{
  "num_hidden_layers": 25,
  "hidden_size": 256,
  "num_attention_heads": 12,
  "num_key_value_heads": 12,
  "head_dim": 32,
  "intermediate_size": 1024,
  "vocab_size": 8192,
  "hidden_act": "gelu",
  "norm": "rmsnorm",
  "norm_place": "pre",
  "norm_eps": 1e-06,
  "positions": "alibi",
  "qk_norm": false,
  "attn_scale": 0.177,
  "bias": "all",
  "tie_word_embeddings": true,
  "parallel_block": false,
  "init": "normal",
  "init_std_qkv": 0.0219,
  "init_std_o": 0.00309,
  "init_std_up": 0.0219,
  "init_std_down": 0.00309,
  "init_out_by_depth": true,
  "optimizer": "adamw",
  "learning_rate": 0.00171,
  "beta1": 0.95,
  "beta2": 0.99,
  "weight_decay": 0.14,
  "lr_head": 0.00515,
  "max_grad_norm": 0.5,
  "warmup_steps": 239,
  "schedule": "wsd",
  "decay_fraction": 0.563,
  "decay_shape": "sqrt",
  "final_lr_fraction": 0.0,
  "batch_tokens": [65536, 131072, 262144],
  "max_seq_len": 128,
  "doc_mask": false,
  "train_tokens": 631700000,
  "max_steps": 4476,
  "dataset": "wikipedia_en"
}
Each number is 500 + 50 x the weight over its row's rms, rounded and kept within 0 to 999. Layers, rows and columns count from 0. Numbers have three digits each. The size before them is the row's rms in percent of the matrix's.

# layer 20 MLP down (transposed), 1024x256, rms 0.0786, rows 523-535, columns 0-255
097:549511605401394585470506500453513543409478561528492491532409425475468565589490465560546514495421517475526537434522475504562478526523563387414553488491493475522508431550455489535511441453613523542502431418527484465468589494444523588497510446470574490521474513426463504497454433544483595521412526484511550558508420535539473490503376478530452556460502532443544463435489498571544429491603496510437569508469551460457415530508501508496513495452535556512484475506542423491495495605485514527477576546572474422630507482472439537466430443541472533517474519545497553528535497493528503443430525461552607514535502473436485565519520417466422448528509416491473480502462443468511540615412425593549562514522466516486545482584349501602471423522533484548431547447507409557495487549479465
106:480601425519465546438482472474504466565578355512452545613493468554495510428486515505422530436440476531417551555536588485439416529489546506512599455453500372522542524453487581472532480465537548600501485455516600458568464484450547524608492489521504489446470537458455513497466581449484597428432459587426445565542553571581488494553528480463544481505486410473505509581541563480482552469479487525542596511550554442520520534488444517576465434577527546513495487564566423512494515432435496431505505478483456436512543487493572452547533478521476523573525448512503516466415521360511451478379496580517492602541451498535464508569492465502501555472473537554478527461507554551528524438473592552489453514526540561589528460591461521447502534391465388456524540519504545484493511487599453
100:496404483454461483556516392470484584421469507467542525484496369468523499524573498407357442561497571513550572457451530466457519411538542545579512460529484508531461613443525481601544524489426453500530487507478448542443483505428405498487509498488571446470552485503639546469522444550416502546584518532501455526486595527533459498517498403377531593489472503461500428430554567546498485518521523579587466503467468480563399540484577523418423509485581429542500504516549530553511440471454462480509496371527508502494435421452491430457526521490500501485539487517410569563418544455517561489494661450525497528495480447598466486529489486624384508576484489465458398489486460561535523535494491451458465503540497522494425538521495495516483532494537545513472451521458448515471585501501490
101:545442500433489412507506445588501541478447415553498476487551553450471520504443420440528525491456532496426475469481532542528512576474499434522508463519505469491450486487552497391504525477524458446500498528536444387594607661527462532496564467535535498456530508450391477464526518581412517442536598480448515485489543500488473428551583484610526547413510478539465567518539561518424485451482531559503477545457422523525401462492482473520622461505529476422415560493523569620571523540501515538463470437494536430506519436513551529517541541533548506489445424555555484474387535514467450472491486569376489481532467468531532619572447506506477580447422513540404478515458461586571405491520446599489562454498557537575441513480427506498501558559514482469518521586537524432506465533490398
128:504447609425500533549583439560508577530459479530470509442469482419464511583481468452433502547524405417495457615551431555553506577469495579430553516455437495513473491475513397398505560564492552509442511503558512574466561437414515427396503498527482485456506507495430545468474456527468503519455422452370520463486492536483604492526438499540589519461450498573505467536488424470470418289470450497422452513461567477504535465581480429531507488541611488491455456492451493581579519470511433450510529520463491478568600490505544517535473437516504527477535447500489524491479505445451579456604522573487464490538530535485533605555510522542356514486476516580508469564471524484443502568531428546485500520573455465514481488581506504587580507498498521572445530490527535481498453447444561
096:547503542550460479478551512499515524476531437483447497526612496461523516526558499446471491445553550531483543465564497460415514529461455564535441554382584487403517373503579496543477490474483490550532436464492484541533505490431456523450541466556557483517484415507417494556549462520396511533481560425574527502580473407503546414423460479579525526572388445556540502460479513458530506579396432462448446460514565567412474506494529468489539485471537497498489445436554472500560553526490545479438568567452488485531514515574449566539603549539392467398508485516529544519395491455431541559388441421479626535547499608484493489520445373485541455574529499504575536481459498516534532543486499478501545465429496522434438490452526538529532554458448601511560515525641555520466537446487540
118:491519485521570550493523528514506517421436456618555475511501544483476614513539469501436424418469570484496436444495436484571608563434558433522511491605545542484439473455468553473517579489516521520517487508475560622502448528477517562487526565534506431416506537486381502566400541535450432594467568557571500483408464586598477545427503493452513482505522491493531563431565386535489477528413539468541456529351500462524448488490540511549503544431544452599423526510424571521526500568581437509521482590510514520427470476568507505451503432513538532483426596529543403630512411477502591554508498470477527442518483529547550532505495587536453529487419477529493463427487498447551506509565496473538495509509472576526555433516469567389519527503484482486549451488498504455573457434525541
099:532537546570524495495511531489491441515442515474524479520383523435532425516622532470526543482534430521493502508533419438540464564454486545554600589589601522526489501508501566465430525411539485485516479515463376404435564454589491418540502503505521502512522451555468528502457457501483483433528542535595439504520474503549517420484508556503452500443590443520548513443524472472570502411411508509485505495466609477477565488433451445323516554569548398449535360609450442501525486565403452569459479548471451516499537529566468481434524539422461534527482481454507476518484469487459496428529445398466521460438475502489405496506448569493518520517482501500449501540510518498433480520386543492533492557455437423505636526513448495573395383468515595501559496504518510513488507475522463
102:473471475432485469545399474473506581496437467565460582590558479444562505504553484530515559574520522522410406530469451457533350472459518515503433502551486500473522547553570464495625479559468562552498502548539460457547469472482377524545475521568518522446514483504714460541506400521483613559485466576488477513526508446531487557513514571454451503507471425464502507498478502547439556548565546443483456467478494491486456560501512623531459432514448535496495491484445517559467526508469467497408478458478549554483489524478435470457536471567589553570601525557509535513475572576529509556524561514544503438648504468522461521477444427538582483401519483521525461509566473496516477498546574540505501447452501581448548535523472560400538500469641508519511501498557454494552494513551360
101:461532625399553475449460502500474437402526490484548502560484561485482573452514539513515464506545598506554513481526451432565495433546534416477511493393505478519518525469508510474611505560489559524489472439543448526401528484498491510505509486447442449417647510483511515520522505461603561597570483456454535449406416589499529537476521515544531499561485509469529492459442466589540534509486548570515482468567548459535527447429415508519463502456462527542466459450454492550539413471586436428549463546545521655583498517515559437453510542458518560526550465464502628496507484485469567587451476475477510489543453436506463500496503540438497511548601449469459500553482421514588513525543598482374451578438549637508538497535414541570453485439564555536513485469458577526529451487557452
096:570556570601574571547532517453510614481493519468564527414542517509462542515428492536516516425452483561514490471551526506442429468473485458477545477513535515467565404467541542573514548486502542483519467560492466469532600436640457562506515535492508499501572493543520401487539450457560497489544443471490429474478541525538446467496559538492387412528518645485500480598532520572458491485521465491502553488554494410460477513502486556553565499504432509493592438524502502464506580489479599567426478534556527523463523430486512545467560497457381642551493496480536537453487536613505584495526457489477468412449506517428376494516545420546584491431473534499520544480468509543470540526521399448590430491519467518539494467387518478482506500516630386558431434493556514492455479485423585
091:417539551519553469537534548500457559507539535497501485527535530575481468542402499555515498440493488403523529517538587560447474523461498548513566534463519555500500473512571515486541459501448448470483559438353553480480435479570550519553523442515594489486525633483503554590486497424519568472327432498555511513549485528602492518425540503480590499566434508520585490610492544484508446494356497462540476531514409529514474573550454523533595483487469493485486449518417475488476538590502488484451474509437513565435439423503460408570494470516565551465484469512533536498568557451474461452426510503498567497496509492504517413453582580453524528614420498436446530502457589471392490518570570469466571500545609476582436582484514512561482498511452539527536478552542446592548451537511429
104:496472351467537373436487522519490542517522555458449506502496553486447523552497602587513437444513463422492489488457478573459439440517390610546572489476477542584503471488576506467449531532548432522522486471469527535501484476551509463468522552494394536415520513427489492455538527427526519514468579511513566487453534551432494526485600555549511480461439503478456525521590467401499490537490507517518534526436545589517420583506453414509418481488473549476439431482465526499584492508562535502632457484542505538457482545503478499406590470588521473379436464452564448560479408453500428499477608486497501465430438488526366489414525520474510511488530496486538398527479392552483456573554593457477424538469488547599386524512447518496499503536450547471442481488558419510502553539549541
# layer 20 MLP up, 1024x256, rms 0.0806, rows 524-536, columns 0-255
103:477533448456501604516476467428518556524496525448480471445489572483547527488427462506468526488530367440535463538517482401488523489510486527474546561485422523577471581505480509435480619626501459576487555529529505523455576459567459432477423577519467472510478505483442437525429550567643591540495423427488537534540546455505412509531456503489479481455605577531468503463473560480598510465409479472435518569487482544565574526468571472513508501516427468511481463536519513479546509481488522629512576545578482465574447553519530561452545477516587500514454558532516548499544464460516429450491434594545540461569515517504489473447484463529447501481444592442466432439503450482473462516494411511526488517430440530530617517576367527563506533573544599477383482467481474530426612502479559
096:475442485459460595446513523486520455530455543565516528566548587464420526456463540499499446563583584459510434469535613587427531558491536533486517500569516541565573548453429493439483412553494474538556559490498520563471467512526566570404507614468444507464466482455485504539445586474474510467524480462530554459530420434488386539467521566569456459499521547568523524529506480420580538472468479449518504521459447442479482468593377493460572436440543520473543501477463514491466553457569436563609520509521477505412515439523440508504453436509534430471457481451590420494554560520475473478435468451458516446496503581473514522465503441466543432422577470517517572530421418402585591479449493428551527471430503378579497489394479479504521535479442537487515441498557570372461540516448526
101:476536576474468508561536556471558576451507497530417451552468535464471572467505489519502522456519442488486452519476478603446533476433518559480607493519437530426464573440577508484545470498437512568437489466474468488425584433391601545490461520498487502523486569566523538441506524446560476602501483536498453576534485504474400512459531550519607500580399530530552424432512414426538526468355500552543503435533574455474490524474516456499446597487531547541537548497433502488365506475416518456540507501445543503525503482567562540564466574548369500572498431429491491498488595498492536480491540473540500516442498483590553537472516445544489486488486456542496506509589484549440602462454394480496499531581468472522596596547408503453518554427518484491370508453458476509489481489475632
102:482479589583504567615515437529518583554504577540485566476538408428458538527451503495481432567509426396526465550486514497553546475508478626502470538487394507458481605513503460479508474522446494469491441473552522605533470543561515396527395518538505421457482562426487537455572479522503498581501453485428503464555418448469567414484458381530593503522414549540527536481455530448509523484497510518503419550488513474513528504546519446583620530478556503554470550465503494526445598473487505527586513558459507513524633470585578550441490432520526437540533508475526471570519667506599517501594480507542503484516558542490533604528546510476434475458507532565450460504478466516450442452487471506504496528630429515523537473526492480468554464547536546577438540435576569515459497509444551
094:447493554520557520560456505474391435536517553510458519531460493581475414434505452489585497518492427470576493493415440467515454415467569448491520512638501607508530454437504426404528574507491508553520540490535471508432535425529610480498467505516575475468492470503476473449438468486482501555523470525463568517435427528441417557441458521464515564480554515508476497519571528479534478511570491469497529545421454428653649486525480577556443468588440495528498518532474539474468433404489559528471546562539528569547433505496519491435529514571556466532420588515438531540486492492490511405443540496524480512551520520518554510497526658557434493391520625493441454513493408416495431469512470517442398524528479448532589545523543500457481519560496379486526552487563483470447562519518451
113:437450503540497631511564489480552476469510544557465525464547581512539490511521514563483476463502557454454431488466453492496549557386493519456476528596562604462544467484476542476480492511554537593530561480517539586477506430508552453506494461560483517468502504462511577451455650499578434521430495512426563520584588525457408443450392481497597492425480560460473558519507368462489393448474481517448449579443493381531563528443458518407483531422513444508521493508444600482498542532501549438542524551476545404573567485485511494531503359547568516479520459428612439467529451524540460556519466544478511543462484611566557535529531512523530529409576446496489483413426490532440559491454457519512484524570494519496547509441554489548407477519520517476445485521484559496476490420467595
096:493503536470383469612535548562450499454448486619514499547504480471599570495530431498518404518563460480466434487488421521446537561433549555522484410473424535507558505521416511491414492464537575490486424515534512505486546498414515471471466543482467415437478510476526507509501571446477466552565506477501495477502453504457452446479496538467496606531484558550510504536582448471544534417549521469451510563503543591586549389524466472536468461504558474499541491445470412474569559430525494472451493421509578449538434542573599542512508357616505506615395598568551511494511434520457486553479475511537575587520531579494498521481442526548431417401588504541527505498495516495489546522509509530535537532596502548470541433516381475392475436600529528468426451569501518527458458474454511
098:434477568456514480447500493473458485451524543529581447510576590514527437466383497558475534633505480555510522477566518425520499477505429521475538467547520529455477441461467465476467522535539492583550471430506566540480468482489443471461435462559487490522553446416532470518606541457554506497543420342470526499424460513543500380426514460472542519556530449409473426511556596432501505398477548483632448393475544488494599479546497479527594434481460567471523490468434519529532525402426626457557572547469475428451512443458508560499606506528483540595490520541514496599537458446433554494540490485603488546597469526528557476537428490410530526447528494427484421490501418489477473516550532536490515482500479562518445449540509431547518409528470504522490463475509526447485417487449586
101:477428541497492599585591456515426530535500533498520457472529582442473466330475496476513508552536501553571393528502494469499454533436488594491491392495471546552463582521568492492460545532459433535512434489491498572480536449519431510459424472503558557505477567509537483430458457498480576499416470413498441613475597525488599489506541601487487521470430497581472418508582487506498393456508374554500500485592466500530563539483434527432553548540407545537442557578448460497546528498513502500523481515468447521448477471512569443490498493460566428458483417513523493501558579490454520597580481564561573458465427505470536510527508414568489395478457564495471446469577516505472504465518479478503409507557510523524441555563556483457497411479453475489508484557412480486383535403404500
097:433389523452453515597482418478434422509528399570542492540455603447568417469512509478444469553488528519457502520446464453472459511497540517516482581501503476471424434564440507513443491444432412546520501476454546563507510553394586371497475578503529509426536491514484518500411527517430564495458473486404468438563576525491485518474523492534522525459420546517397514567537391465580499499554582510531437568460464568526535448568507516474454527558441601447510557561496609539561437456525533457567476494532463421450529437450489418438484506450656493460479433401514485549494417477552440475479521469482471411574547476574575601447447563523457519514565456564531461596462469520477493502527531519485452494453430558546554495535565514575546514522454514498515537498499477483518481484541584
093:511419577490477530535517471520506480530459418531394455478540443471466501536523440525515481490539437482421548489543509494542529531443590454480517463530379492490462447501446457464395549524545514550578421538580518499565506547528448359532395458456434472510462484459487491359471582495498537616575498556432526465461499532465517509594418570597554525366603540511465571510534422470513443509532459520493488479511545463539549486595548535473512529523465519454504501517545481481462505464400424528433542406612510557592464520579519539495524490489445444530468529471524443542479493488546494503493486475523477492511595599572486583591413453490501456436502505562459519524527451512497434516428450514478389538559507582526523472449525503463471457503662535512491504426470486440499535478499613
105:485544514598339548550489508482543492505458525436487457411488498430587491492500418580386536552511524514452488546482476443370362544539557450469520488563512554469546512511430471514401470521551487521419507541521485502396542403444490550492553562536444515553487503461407553453484502461486406460448446547475511497466553438412522502467287497516511438472522511491466594428550502561567422452505577448531493510547501551519513497564489427515591532481422459538600481324494482489503467534530513492519536527497537418488525518486487461516387408542572476535503488486520469534521479434498493450503445503524547510539496578528522540512428481508465497469480440535500447477431465481478527521517509464484562549573446510540526545477543451523420516530510555547503390569538597503457463566483510
104:530475547492539456494527414473441471452481501506428452503598499518544490537435430523479499615546508498497532523460503435427597536508487419422514594502405519471486464511511544578477596432639418569542476430497487546445524519501464513478412533496478480467553440428468507529454417469482466476528413425492553564491496502466502492605349499533495534548506513541498425560556502567528463443515482516567457495535477573405576551592514475511528501549434528492482506433472519400583536455560561472494430414573516472565462458488522516514433529502471574502524493571491549493522532470555390434592494602559539443498500598565646531573450497492506507459498496531492487493471534423562493564534512508530619475573452450504426592491590469518533489590530461535510490479490535527411553465510453